Part of a small language model's weights.
Architecture: LayerNorm before each block, no biases in attention or MLP, untied embeddings.
Training: 144M tokens, 6192 steps.
Each number is 50 + 10 x the weight over its row's rms, rounded and kept within 0 to 99. Layers, rows and columns count from 0. The size before them is the row's rms in percent of the matrix's.

# layer 3 MLP up, 768x192, rms 0.085, rows 632-740, columns 64-127
154:65 47 54 51 50 48 52 44 37 40 51 53 38 76 66 47 56 52 63 72 56 32 48 50 54 44 69 37 48 54 61 37 65 52 60 38 45 63 57 41 60 58 50 53 35 58 43 59 58 36 67 44 45 45 41 42 54 32 45 41 46 49 48 40
176:49 58 21 41 57 59 59 60 64 56 49 56 54 49 38 46 55 67 72 37 47 57 64 45 46 46 50 38 61 45 44 62 46 64 47 58 77 50 41 34 38 74 48 51 49 49 47 44 48 40 58 44 49 45 46 59 58 51 57 61 59 52 58 52
069:54 39 55 43 56 52 65 44 50 60 49 62 54 49 39 76 52 48 44 65 59 55 44 40 41 46 28 61 58 25 36 40 56 39 41 43 51 30 32 50 57 49 57 46 48 43 57 37 40 41 53 55 45 53 45 55 63 62 49 58 58 68 46 25
128:62 46 61 50 39 49 57 47 52 50 58 64 38 57 50 39 61 25 27 50 56 53 40 49 57 38 30 60 46 54 48 39 62 75 51 46 43 43 63 34 37 47 51 44 48 41 51 50 52 47 49 68 55 49 58 70 43 62 35 49 39 70 43 35
040:55 31 24 71 25 53 50 57 57 43 51 55 65 45 39 68 63 63 66 47 54 56 58 41 48 56 45 37 32 53 51 42 53 42 43 56 53 37 35 69 62 48 48 22 47 58 41 55 33 51 46 49 63 55 40 54 73 39 40 50 42 42 48 42
068:40 39 62 49 48 52 47 46 52 56 45 50 59 43 53 34 37 49 70 39 51 49 31 45 50 35 42 44 49 39 42 61 47 51 34 58 72 51 55 67 42 43 63 56 53 50 42 53 51 44 41 64 56 24 54 43 42 60 46 41 48 57 63 46
055:59 63 49 47 63 52 30 56 56 34 39 51 48 57 53 21 50 54 64 47 34 43 54 57 63 28 77 51 54 52 43 61 55 62 59 41 52 60 62 55 50 49 40 54 48 53 50 47 57 39 45 53 41 55 53 42 35 41 61 45 46 64 40 54
131:61 41 41 59 51 50 36 62 51 52 68 55 61 50 52 34 51 48 48 58 64 46 46 41 61 47 46 48 55 47 49 68 42 47 26 46 56 64 55 42 44 35 54 61 51 41 47 50 56 51 65 54 44 45 46 54 57 44 52 44 48 45 56 45
044:40 52 41 45 40 40 35 58 53 41 52 49 52 52 57 51 45 67 66 46 64 39 58 47 50 63 58 30 70 34 49 76 40 62 54 45 58 37 43 42 43 43 61 54 48 45 30 43 51 61 42 65 38 48 50 57 45 46 55 36 54 56 52 34
050:50 51 45 44 55 55 46 46 64 66 46 39 39 36 53 50 36 36 66 56 42 56 50 40 53 29 46 37 59 59 73 43 61 49 41 51 38 52 39 44 49 49 47 61 51 34 68 57 47 53 58 49 47 51 55 51 50 39 63 50 67 34 53 48
061:31 50 49 26 39 53 35 54 57 38 41 64 66 53 60 55 46 50 48 41 44 50 47 40 57 53 42 70 55 39 43 55 46 59 36 43 56 58 59 74 41 53 56 71 40 56 51 51 53 51 54 46 61 48 55 31 64 42 45 55 55 46 48 52
172:60 69 51 53 55 52 58 57 48 59 61 36 47 52 52 53 67 57 48 54 50 41 41 43 42 37 43 52 38 51 46 37 54 59 52 35 62 64 43 41 38 60 40 59 47 44 61 44 62 55 59 37 46 59 46 54 47 57 69 59 53 46 57 41
030:51 46 53 36 51 51 43 42 56 36 56 55 42 24 62 58 40 46 49 43 50 54 60 67 44 43 42 40 80 55 48 53 44 60 59 45 41 51 62 44 41 53 55 55 46 50 64 38 41 51 64 59 38 48 60 43 58 53 51 40 37 43 54 59
084:58 39 28 58 44 50 51 70 43 53 48 62 41 46 50 50 56 55 38 51 51 53 57 42 60 51 55 49 52 53 49 47 57 57 55 55 52 52 35 67 52 52 51 69 52 46 65 51 63 33 53 55 46 61 50 52 45 59 53 64 49 54 41 58
161:52 62 52 68 39 62 41 62 55 40 55 66 51 41 46 48 68 40 55 45 63 43 52 71 62 47 59 55 69 51 50 51 61 53 47 49 60 41 57 59 45 59 51 36 49 31 56 30 48 60 50 47 49 42 45 43 50 47 68 51 61 65 64 38
087:41 47 39 56 52 48 58 61 46 50 50 40 46 44 54 50 61 60 57 50 61 35 61 56 64 52 58 49 54 30 54 67 39 50 29 41 48 30 50 46 40 45 60 78 47 41 39 56 63 38 44 48 33 52 42 51 27 70 53 48 54 65 37 52
082:47 59 58 55 58 69 31 52 42 52 56 51 41 43 59 46 51 50 59 44 50 45 42 32 60 57 65 36 52 41 53 69 55 50 38 49 46 64 48 38 59 37 41 48 39 52 29 57 28 51 33 57 53 47 58 62 55 56 40 38 56 51 48 33
099:48 40 26 50 67 26 41 67 56 59 44 63 70 58 60 33 63 51 61 32 58 42 43 56 55 52 29 46 48 52 60 61 49 40 40 38 39 46 62 54 55 42 46 59 59 49 32 43 43 59 43 46 53 62 67 62 46 51 50 65 40 48 47 42
059:47 45 49 48 55 37 41 71 49 31 63 39 51 47 50 45 45 51 54 63 53 51 53 59 33 45 49 38 52 71 52 52 38 50 54 52 37 45 49 46 54 55 58 44 52 34 49 58 62 59 47 52 46 43 53 47 44 44 52 44 66 55 65 56
125:55 33 55 67 32 49 41 50 54 38 42 49 47 47 54 51 57 41 69 32 67 58 44 52 58 43 54 41 53 53 57 56 37 52 34 35 65 50 87 53 64 38 62 47 41 43 47 49 37 50 53 43 57 44 32 46 43 36 47 58 45 43 63 39
052:36 51 48 39 34 61 44 70 45 49 52 41 54 37 55 48 30 45 75 45 30 43 35 48 32 43 49 57 64 50 52 68 62 64 45 38 61 41 50 32 54 50 50 73 43 47 62 46 58 49 40 41 43 51 47 62 44 57 76 55 51 48 56 64
085:48 56 62 36 77 64 54 52 66 54 63 49 26 54 44 66 49 50 48 61 33 36 48 57 35 53 45 60 37 56 54 52 52 30 37 64 42 70 56 45 42 57 44 41 48 54 68 54 36 55 50 65 59 55 32 70 50 40 50 43 58 48 49 59
114:30 53 68 57 80 65 67 59 50 56 70 40 44 39 43 33 40 55 67 67 52 50 36 58 67 56 68 40 45 52 50 56 52 55 40 49 39 64 30 49 49 53 53 41 47 42 61 43 56 46 43 50 37 54 63 45 38 49 74 58 59 57 47 38
112:50 71 50 53 46 42 36 42 48 41 32 41 63 53 50 50 59 36 51 36 45 64 55 45 33 36 48 57 63 59 37 52 49 58 39 48 54 36 42 56 33 38 54 65 42 56 49 37 45 49 52 54 44 47 45 48 45 45 41 37 46 45 50 40
072:51 48 53 58 54 50 70 52 32 48 46 43 39 62 51 35 46 63 62 43 24 36 42 46 58 41 71 39 30 58 54 38 62 62 33 60 55 55 53 70 66 44 51 39 27 48 54 50 50 59 35 44 55 40 67 52 51 46 49 51 50 34 60 69
083:45 45 48 44 50 54 48 50 63 58 58 31 32 39 48 54 65 62 51 48 45 44 44 47 42 41 38 55 50 50 60 54 45 41 39 48 36 63 54 48 49 35 37 57 43 62 50 53 50 33 48 60 53 64 42 29 68 59 52 60 48 47 66 58
034:44 57 53 40 62 44 31 55 39 46 39 53 37 59 65 48 44 61 59 47 55 40 54 44 46 50 64 26 67 39 53 52 58 52 34 46 63 44 43 42 35 56 58 56 32 51 45 55 47 49 52 63 45 54 53 51 54 42 66 44 58 49 42 60
075:30 44 47 56 47 43 58 54 43 65 73 51 52 46 54 48 47 56 51 69 55 58 42 54 61 63 32 55 47 44 46 55 41 37 48 46 39 37 41 51 55 54 65 52 59 40 38 52 41 55 43 27 50 47 40 68 60 44 51 49 52 64 45 33
080:37 56 40 51 31 35 56 54 32 34 45 52 62 42 40 39 59 60 73 49 47 50 31 53 59 30 61 54 48 45 63 54 47 46 43 42 65 50 52 67 52 42 50 50 45 44 41 71 59 49 43 46 57 60 37 50 43 44 29 49 63 53 54 46
092:70 45 53 36 61 51 47 35 33 59 38 37 72 54 55 63 49 45 42 35 32 49 55 54 56 51 56 42 53 32 44 60 53 67 56 45 41 62 43 40 47 43 41 58 39 41 50 48 51 61 38 58 52 50 51 32 55 51 66 45 60 38 53 58
148:35 55 40 52 41 37 79 55 46 29 49 51 69 43 30 55 26 51 62 47 46 47 41 44 58 42 60 41 43 55 61 43 51 47 52 57 44 60 55 73 35 44 46 52 47 47 45 59 39 47 61 44 45 42 62 52 43 49 55 61 48 35 58 52
146:45 66 56 59 31 46 55 46 41 49 36 47 46 63 37 56 72 79 51 35 40 54 57 38 42 49 50 43 33 34 52 52 61 61 54 35 53 47 66 58 49 47 58 63 49 64 48 48 55 55 54 44 22 60 56 46 42 47 51 46 39 57 49 48
047:41 48 49 49 45 71 57 37 60 65 53 53 50 43 50 61 42 48 53 60 56 50 57 39 49 31 45 47 71 38 56 42 60 56 53 63 51 58 19 36 51 45 51 62 49 46 61 44 44 61 61 64 45 48 49 59 47 47 58 51 64 40 55 46
099:59 45 58 46 41 57 67 45 59 39 39 42 44 60 45 51 59 55 37 28 37 42 69 59 68 32 54 53 61 56 61 49 51 52 45 49 49 50 53 51 42 48 50 58 47 57 53 44 42 56 67 57 53 59 41 42 55 47 67 39 53 39 76 69
131:44 53 45 59 56 48 58 58 66 54 40 59 58 64 60 51 59 66 42 48 60 43 52 58 38 56 58 31 43 43 53 66 52 42 28 47 63 57 50 45 41 58 34 63 50 56 27 44 43 29 52 48 72 50 45 28 73 43 68 44 54 39 47 45
123:58 58 32 51 46 51 61 44 42 40 33 42 67 49 59 42 61 54 70 31 44 62 47 63 51 52 56 51 27 42 67 49 39 49 45 69 61 54 57 43 42 49 48 71 50 51 44 76 33 59 61 51 36 45 49 58 52 48 53 50 25 63 57 57
122:38 41 35 66 47 52 59 48 54 55 42 41 71 63 47 44 57 45 58 63 48 48 41 42 36 29 43 55 39 50 59 43 51 55 56 44 52 44 57 59 66 50 56 49 39 51 45 64 56 47 61 45 49 31 68 43 33 45 39 74 50 34 50 40
056:53 48 52 40 56 63 42 53 60 21 47 50 45 47 57 48 51 54 51 38 39 39 60 66 52 38 63 56 60 51 47 51 56 47 54 42 62 56 78 58 45 56 44 42 54 53 52 50 41 33 54 54 52 49 56 34 49 52 50 43 31 60 39 76
098:46 49 57 43 37 35 41 53 54 32 41 52 53 37 48 58 37 58 45 50 47 53 67 54 45 53 59 53 65 40 49 40 44 41 69 40 53 41 56 61 35 52 38 55 47 44 27 43 26 55 56 51 66 46 45 45 40 57 36 49 44 57 55 53
099:49 38 50 60 48 55 50 33 49 65 45 79 69 42 43 52 46 45 57 52 22 66 55 58 56 39 53 41 48 61 45 58 56 59 60 38 53 48 36 56 45 67 42 48 52 39 47 48 43 45 62 46 48 67 43 30 51 60 24 44 43 38 48 54
113:47 41 37 60 35 65 52 37 48 35 75 59 49 29 36 28 41 71 31 46 65 60 51 39 53 48 59 42 50 66 53 42 53 62 51 61 40 42 42 58 62 47 55 47 78 38 54 61 53 50 43 45 61 32 46 49 72 60 39 41 72 56 38 41
129:43 52 50 47 32 53 42 28 48 49 49 61 47 66 57 69 59 68 50 37 39 39 57 44 59 53 45 32 47 50 58 67 40 53 40 41 62 42 45 63 53 35 38 58 47 43 62 51 45 49 56 41 58 51 43 30 69 37 63 51 72 70 51 46
106:28 59 61 49 30 57 66 36 40 45 53 66 45 57 42 53 59 51 53 51 39 58 47 46 51 56 60 64 60 45 59 49 46 57 48 52 60 40 64 69 60 56 50 58 55 44 53 37 43 51 41 57 49 46 50 48 46 38 36 56 58 55 50 62
039:57 52 50 56 27 57 50 50 49 48 62 55 50 47 49 56 57 59 41 46 66 39 50 33 55 46 38 57 59 39 51 60 53 55 49 52 46 37 40 49 50 43 60 42 48 41 55 48 62 66 56 58 39 27 56 69 53 53 51 44 57 60 53 20
132:48 60 61 63 46 58 54 41 42 50 49 48 32 55 59 43 52 59 53 60 56 48 46 60 36 51 54 38 39 59 53 49 49 40 59 37 42 60 44 43 64 48 36 40 24 56 38 57 48 59 61 60 51 42 60 43 53 50 54 51 41 50 60 44
124:44 46 56 33 40 50 52 46 41 45 51 56 61 63 51 50 42 53 53 60 43 55 17 50 35 43 64 38 56 35 33 44 60 39 65 32 48 57 40 43 65 65 40 66 29 70 50 55 48 41 65 50 38 46 50 51 45 43 56 51 53 49 58 52
127:58 39 39 52 59 61 75 37 48 41 43 52 57 63 51 42 47 51 48 50 52 36 45 41 57 73 53 33 53 68 52 47 45 55 49 58 54 59 54 60 60 36 53 58 36 50 49 40 58 42 58 63 51 43 57 51 51 43 52 53 44 44 40 52
164:54 53 51 56 41 60 39 48 50 57 38 41 58 48 28 56 58 70 55 61 36 50 64 54 45 60 57 51 45 49 53 41 40 57 39 47 43 51 49 57 52 55 32 72 51 48 52 43 36 58 48 44 57 50 41 41 44 50 61 37 42 54 53 44
169:52 42 50 49 66 46 55 55 40 49 29 45 54 31 43 65 47 62 50 38 41 44 45 53 40 44 49 57 41 46 70 53 53 42 37 52 43 39 68 49 48 54 49 49 38 43 75 32 58 44 41 62 47 67 77 51 44 44 42 51 47 26 48 40
148:45 47 70 50 62 54 39 70 56 73 54 45 28 54 56 59 54 54 50 62 56 54 41 57 41 55 35 37 52 73 50 64 45 50 32 51 49 42 35 41 63 38 54 56 63 44 49 44 60 40 52 54 45 46 57 58 53 51 54 43 64 61 52 37
086:46 28 53 52 40 39 56 61 54 45 45 62 46 64 44 63 44 45 47 62 50 65 36 62 37 48 30 56 34 73 69 50 55 36 73 41 29 41 21 31 75 64 52 47 32 60 46 61 60 44 58 38 40 52 52 49 43 55 44 64 45 54 48 45
117:34 37 58 32 58 48 54 49 54 43 59 33 38 59 69 44 49 55 73 52 51 65 47 44 46 44 46 65 44 46 62 51 51 60 31 35 44 73 62 43 38 46 58 37 33 55 53 45 56 40 50 58 40 58 56 44 62 58 36 56 53 55 38 37
116:23 54 63 39 49 33 54 46 45 36 49 39 47 39 74 49 65 69 50 33 36 54 57 38 56 48 65 49 44 53 58 41 38 63 52 40 48 54 60 44 37 48 46 60 60 49 48 51 68 40 62 41 56 58 49 54 46 49 55 46 36 43 38 51
067:41 45 64 52 59 63 66 47 44 46 34 48 47 56 45 40 57 34 68 43 59 65 39 46 69 49 53 46 43 59 50 52 41 51 30 56 53 39 48 61 60 52 57 44 47 65 49 46 51 59 55 40 55 45 47 62 70 27 53 40 55 57 56 26
112:52 61 61 46 73 84 53 45 39 46 60 55 65 39 38 33 50 44 45 60 35 58 58 52 54 56 55 54 43 48 48 38 49 64 33 52 53 68 47 57 52 46 49 69 43 40 44 54 43 46 60 48 53 64 43 48 38 59 56 50 54 32 53 54
035:44 43 54 57 49 69 52 31 56 62 51 62 52 51 51 41 40 52 60 44 42 57 56 64 51 44 52 37 62 46 49 48 41 41 54 53 49 52 47 52 62 58 61 53 63 61 41 38 37 55 60 34 48 48 47 41 61 31 54 42 40 59 40 58
082:48 52 39 42 45 46 40 53 45 30 52 45 71 44 48 53 45 50 57 54 47 55 62 38 53 50 46 62 42 36 47 56 39 59 46 55 62 38 43 75 51 49 37 52 45 32 34 43 47 56 38 58 47 58 48 57 44 59 49 40 57 34 49 48
161:60 57 49 54 47 62 60 64 63 67 51 20 45 42 42 51 65 55 44 31 52 52 39 65 45 42 49 44 44 57 46 47 38 56 46 51 69 51 35 34 25 55 54 62 49 52 60 60 45 39 63 51 41 29 51 58 44 41 60 48 45 60 58 47
056:47 49 58 34 43 57 22 41 64 60 44 49 45 40 57 66 52 47 47 50 42 55 39 35 46 34 27 51 69 46 46 47 54 45 52 51 60 41 33 51 33 48 37 51 44 56 45 41 47 61 59 55 40 55 47 41 60 54 60 32 29 40 58 48
071:28 40 67 39 56 35 65 51 51 45 43 45 39 44 54 41 60 53 40 49 66 46 58 57 64 50 49 51 55 39 37 53 48 52 48 47 51 54 38 42 45 56 61 52 49 46 46 43 49 40 59 62 38 45 61 37 36 40 49 38 60 52 52 19
107:40 42 48 49 62 48 43 62 59 55 62 48 50 65 47 39 40 49 43 51 47 52 38 65 45 53 57 32 55 35 45 47 45 42 52 52 61 71 58 50 48 43 58 61 51 45 45 62 38 52 35 53 47 58 46 62 55 36 49 44 48 47 45 53
026:35 47 44 62 48 58 38 52 60 67 53 58 58 54 44 39 30 54 72 57 30 73 47 49 57 46 54 35 62 55 59 61 42 50 60 44 51 39 41 57 61 56 48 59 67 50 34 43 47 60 51 30 54 56 43 48 53 31 51 42 58 65 46 29
044:45 60 43 27 53 51 43 51 56 49 53 46 37 66 63 35 53 50 42 52 46 42 50 53 44 39 51 63 60 47 43 68 60 70 57 43 52 59 68 57 44 44 44 63 42 44 56 48 59 45 46 69 51 51 62 33 40 52 60 37 71 60 65 49
044:43 50 36 35 50 54 41 73 75 39 43 46 55 34 45 58 49 53 52 41 56 49 41 55 37 60 40 45 57 35 47 66 44 46 38 43 45 46 65 56 28 42 53 49 44 43 40 42 40 42 56 82 47 44 51 43 51 55 64 32 47 46 45 54
117:42 55 60 41 49 48 53 67 34 53 61 61 53 49 49 68 63 60 41 71 44 42 55 57 38 52 40 69 58 41 51 50 61 49 50 44 51 68 42 50 46 47 41 52 42 40 46 44 61 37 44 68 34 62 37 49 49 48 63 47 54 49 61 59
154:47 40 55 46 36 45 34 45 59 63 45 54 51 32 39 43 55 67 59 45 37 62 55 34 57 50 63 37 47 38 68 44 41 53 47 48 57 54 44 40 58 53 53 40 52 38 52 63 51 45 57 30 45 39 62 49 65 47 43 55 56 59 46 43
132:38 51 55 27 67 53 63 51 37 44 38 43 59 42 47 44 53 43 60 49 51 44 73 46 40 42 50 52 51 74 50 43 60 49 37 59 56 45 45 56 55 65 58 45 51 54 52 51 37 55 56 58 43 53 39 54 48 57 39 39 47 46 58 54
146:28 53 61 57 60 52 40 43 38 41 35 63 52 48 58 59 57 66 38 38 49 42 68 61 45 49 49 47 61 37 43 44 43 35 54 53 43 36 37 43 66 49 48 67 52 46 37 36 44 46 38 58 57 64 56 40 44 44 58 44 43 54 51 35
094:36 36 44 48 54 49 71 49 60 53 47 50 33 47 50 50 53 51 50 32 58 39 62 46 70 40 65 45 50 29 54 74 48 58 54 38 46 58 44 26 61 47 49 37 54 55 43 49 60 43 52 45 46 51 54 60 52 57 45 54 58 54 32 65
069:35 43 32 45 43 34 54 43 58 54 58 36 67 37 58 66 56 54 66 44 54 40 50 46 35 47 21 51 41 30 61 69 49 45 48 44 42 61 37 36 47 40 47 76 44 34 51 55 44 56 56 61 41 44 42 55 50 47 43 50 72 40 53 50
071:56 33 55 38 31 57 36 63 28 36 58 50 42 52 46 54 52 50 46 74 47 64 46 35 41 47 51 49 53 61 45 38 37 55 55 57 43 40 63 73 42 57 61 39 42 43 41 62 52 62 41 54 47 49 40 57 62 64 44 54 47 56 48 51
136:47 47 66 58 76 47 54 67 50 50 67 55 50 46 43 73 54 36 46 41 45 65 45 52 42 25 40 34 50 36 43 58 59 48 42 39 40 40 58 45 41 42 39 57 31 49 45 49 51 44 56 61 42 36 39 48 44 50 54 67 32 55 44 54
067:67 57 63 56 50 56 56 36 24 71 55 44 48 43 49 69 54 43 40 44 41 55 54 42 61 63 32 73 40 52 52 43 50 45 48 47 48 42 53 52 43 60 55 68 52 44 58 47 43 48 53 41 49 54 39 59 66 46 37 55 28 44 45 35
017:44 44 32 46 42 55 45 44 52 49 53 61 50 26 54 34 35 55 64 45 57 52 50 49 50 55 54 25 73 39 56 71 47 50 51 37 39 38 31 47 56 49 60 54 53 49 42 40 51 58 55 54 38 56 46 58 52 57 59 36 58 53 46 46
093:54 38 36 44 48 49 36 63 48 43 63 57 35 52 44 53 42 50 61 58 40 45 67 61 50 52 55 51 49 55 51 50 66 45 45 44 42 33 47 35 73 76 52 35 49 62 61 56 48 55 49 65 35 58 55 49 50 51 41 41 40 43 51 63
140:43 70 33 62 65 46 69 46 39 49 44 55 57 47 47 42 43 42 57 47 51 49 44 35 46 61 40 51 46 63 53 44 42 39 34 41 52 50 44 43 39 49 51 45 31 61 49 47 41 62 58 52 57 48 38 50 62 55 68 55 41 46 51 32
102:45 61 58 44 44 43 41 49 47 47 51 58 68 59 55 37 34 55 60 56 49 42 26 37 59 51 27 67 36 46 68 64 51 44 52 51 64 57 68 49 49 36 53 41 55 57 43 39 55 61 30 46 52 80 26 55 46 42 44 45 50 44 41 44
090:53 46 67 48 53 48 46 57 65 57 50 37 41 57 49 70 55 50 22 58 49 54 48 30 40 41 59 33 63 54 49 46 46 51 48 33 50 42 59 33 36 41 60 42 52 61 59 49 53 46 36 54 42 43 37 42 73 58 45 62 39 43 52 27
125:46 46 49 52 47 39 51 61 54 45 60 33 74 56 51 65 49 64 44 42 57 38 31 49 58 57 55 51 32 57 43 60 63 59 36 54 40 53 45 63 50 55 43 31 50 52 37 40 71 60 29 49 41 40 68 50 57 33 52 68 48 47 47 49
060:47 48 53 39 48 65 44 41 54 44 45 58 62 55 49 35 47 48 68 40 42 46 50 64 36 30 56 43 67 54 52 51 61 44 55 50 61 60 58 55 55 48 61 51 48 66 51 50 20 46 64 42 54 45 52 39 55 36 54 44 43 53 48 75
052:29 43 45 63 47 73 52 25 52 60 45 38 38 54 31 59 52 60 49 51 47 55 45 62 48 33 50 41 53 59 43 43 43 53 63 56 58 55 57 28 40 44 48 60 51 40 65 40 56 50 38 47 42 44 49 51 61 45 35 49 42 54 35 44
051:45 47 56 46 63 60 58 47 71 54 46 49 58 58 29 57 55 44 44 53 35 61 47 71 43 51 48 54 41 64 40 25 40 46 57 55 46 62 69 60 46 44 38 45 63 52 48 52 35 38 46 59 64 53 49 34 57 41 44 50 39 50 52 52
078:58 42 39 28 53 40 49 46 52 53 55 43 44 55 56 35 64 56 41 43 48 48 57 58 63 32 56 48 58 53 48 70 46 45 52 47 19 48 94 50 47 57 60 49 43 58 57 42 50 40 67 44 40 53 48 30 68 35 39 60 41 36 37 53
079:49 69 49 47 61 42 47 43 62 48 54 49 61 41 58 35 64 62 41 40 62 47 60 54 60 43 48 43 33 52 49 42 37 42 47 43 47 58 64 49 61 60 50 54 52 65 43 57 47 57 40 44 49 33 56 63 65 43 39 40 43 60 42 41
060:39 28 57 50 61 72 48 56 56 71 57 61 51 60 55 58 50 61 56 49 29 46 38 46 55 45 53 39 67 31 42 54 25 36 47 50 52 33 43 33 52 61 46 46 60 61 42 60 57 45 46 49 38 44 43 71 54 51 44 57 55 56 44 62
082:28 55 49 46 34 37 52 59 39 36 61 42 42 43 59 39 40 56 60 52 54 46 35 58 57 42 51 39 48 54 53 73 56 64 52 47 51 38 49 49 63 39 43 27 42 44 59 50 53 57 47 38 38 42 62 53 59 48 54 37 63 59 71 32
082:41 52 44 32 49 38 57 59 53 52 73 60 45 50 55 41 53 56 31 61 44 36 66 46 52 46 47 48 37 48 43 54 52 52 50 42 64 42 79 34 38 40 55 54 58 34 41 62 61 44 37 40 46 48 50 51 35 54 35 57 43 61 40 53
081:55 49 48 65 47 39 53 43 54 50 47 36 50 63 57 53 76 49 48 67 51 52 39 50 47 44 66 47 42 67 56 50 44 56 57 47 66 57 61 46 36 43 50 48 43 38 45 41 49 64 51 52 49 57 44 34 59 36 39 50 37 54 69 55
057:56 64 48 44 39 42 68 55 32 46 51 42 46 41 27 50 58 48 47 48 43 54 41 50 46 43 50 41 42 55 29 46 46 59 39 42 59 56 52 75 37 32 42 55 52 60 43 58 61 47 47 59 51 68 70 51 44 54 46 28 61 53 56 52
147:60 67 30 44 52 63 43 52 50 50 56 52 50 54 46 43 53 36 41 64 49 35 41 42 59 40 46 57 56 75 52 62 43 40 44 33 58 44 54 41 39 51 55 54 51 55 44 65 53 44 53 63 43 66 57 77 52 31 36 42 51 59 41 39
123:56 44 46 63 58 44 45 55 30 59 50 41 29 55 28 53 38 66 55 56 37 58 46 31 55 53 53 51 34 56 53 82 47 55 48 54 51 60 55 43 34 43 43 54 41 49 55 47 59 47 27 54 68 50 41 48 47 62 44 51 48 39 60 32
056:51 57 44 24 50 53 63 51 40 66 40 50 54 47 34 64 57 59 57 49 56 49 31 37 51 76 45 63 37 44 52 56 56 51 42 47 54 58 52 48 30 38 44 49 40 54 48 48 44 36 46 60 62 44 44 53 60 58 51 59 37 56 56 41
134:46 53 65 49 48 46 52 53 53 51 58 65 61 43 51 54 56 55 31 61 31 56 47 45 58 46 56 55 65 39 31 52 58 52 46 52 43 51 44 59 58 49 53 53 46 38 44 46 57 42 62 67 46 58 38 58 57 48 69 54 70 63 34 30
064:40 59 48 37 54 34 45 58 42 36 53 50 37 53 60 45 74 65 57 57 70 36 48 54 51 57 56 32 52 37 39 58 33 50 39 49 57 53 53 63 38 36 61 55 45 41 45 63 66 47 41 60 42 40 53 47 42 52 64 42 71 61 59 41
038:52 50 56 44 44 70 62 61 38 38 62 49 51 41 49 62 50 46 65 42 37 30 44 50 30 37 50 54 44 45 58 54 78 43 41 51 39 47 40 56 59 45 58 54 45 49 62 51 26 56 51 59 37 42 58 65 54 37 46 42 50 47 51 52
162:49 52 53 30 68 43 40 30 47 66 60 37 44 42 53 44 66 63 44 45 69 44 49 42 59 52 42 32 34 53 40 50 46 44 54 59 58 61 53 52 57 36 58 45 45 66 40 45 55 54 40 43 60 52 45 48 56 50 25 34 53 50 36 37
104:56 52 51 51 54 50 52 53 51 53 52 43 64 62 55 51 51 57 53 72 60 53 39 59 35 50 34 56 37 48 49 56 60 42 57 43 53 62 37 38 54 57 43 29 44 61 45 66 31 38 55 55 50 42 41 27 47 42 51 66 45 50 62 40
089:49 49 67 51 41 68 56 43 44 57 57 44 47 42 44 37 45 47 56 38 47 50 36 24 53 36 59 52 38 64 50 47 41 63 52 53 52 54 43 43 40 70 43 51 44 51 52 50 38 44 53 43 46 33 45 45 56 39 43 58 52 57 38 59
052:64 51 73 44 45 63 70 49 41 37 39 48 39 60 55 68 63 49 42 51 63 49 46 37 51 43 49 60 71 46 47 44 53 53 33 43 72 47 62 58 41 50 60 58 52 83 45 53 45 45 52 41 46 42 50 48 73 45 54 48 56 56 29 35
118:49 48 67 38 54 55 62 59 61 38 52 47 47 39 46 58 42 47 62 63 53 56 46 37 51 58 51 52 29 44 42 72 54 55 52 60 56 55 49 75 51 50 59 49 43 38 49 38 51 36 70 53 51 49 49 37 50 53 55 31 55 38 41 39
119:46 33 46 46 57 52 57 50 49 43 56 20 50 52 58 45 38 63 45 51 48 46 44 52 54 61 61 37 47 49 37 65 43 56 49 44 50 23 59 55 65 71 48 50 33 45 39 58 59 43 51 62 58 47 65 49 72 48 54 43 40 65 59 52
144:42 49 68 43 40 42 64 43 37 50 48 50 33 51 40 60 47 56 56 45 49 33 44 46 40 45 43 52 54 38 50 56 61 28 68 38 38 60 58 35 32 47 54 49 42 55 49 37 53 30 49 56 45 53 50 54 56 27 53 37 58 55 33 50
120:49 50 53 43 64 38 58 46 38 49 58 44 46 69 65 54 57 52 51 62 48 63 27 46 54 51 48 75 34 52 47 39 67 72 60 50 46 58 41 55 60 51 39 53 49 68 48 55 49 48 47 40 47 45 60 57 46 48 56 71 56 55 54 47
087:37 49 43 50 57 35 53 57 50 61 37 34 52 60 41 60 45 52 77 36 51 32 62 72 38 50 28 52 36 66 59 46 36 45 48 43 58 38 60 51 37 35 76 51 37 38 48 49 36 39 54 40 47 49 55 45 44 50 47 46 41 36 53 61
146:47 56 57 66 64 44 59 47 29 50 47 34 60 48 47 46 64 51 39 45 52 60 43 51 54 51 54 67 49 51 46 43 44 52 45 45 32 80 50 44 35 53 53 52 58 60 36 49 48 56 67 37 56 44 62 37 49 53 39 61 44 31 42 44
060:34 52 45 24 34 43 55 63 46 52 50 40 44 36 54 42 57 48 57 49 55 40 58 42 43 57 52 50 66 69 70 60 44 57 37 50 65 51 40 49 41 44 61 59 54 33 45 36 53 51 59 51 48 45 43 57 57 47 59 54 71 28 58 50
137:51 37 39 47 47 49 53 39 38 49 61 45 58 48 38 52 54 58 50 61 60 50 54 51 67 49 58 53 26 42 50 31 58 58 63 46 37 53 55 58 61 54 54 52 46 39 47 56 56 52 42 54 51 51 76 31 60 57 57 31 48 53 59 71
124:53 50 57 36 56 50 56 44 64 42 40 31 69 51 32 67 60 70 57 35 35 41 57 51 50 56 55 53 45 32 47 46 65 52 38 57 61 70 60 46 34 30 44 33 60 56 36 46 52 46 52 49 53 60 46 33 60 55 34 46 47 47 42 50
095:58 44 54 53 51 51 58 36 22 56 48 31 75 61 42 56 67 54 53 46 43 54 45 55 58 53 44 52 42 46 48 52 48 39 44 44 61 52 65 45 54 45 56 64 49 60 50 49 46 53 29 41 44 40 55 47 60 47 55 44 49 57 50 51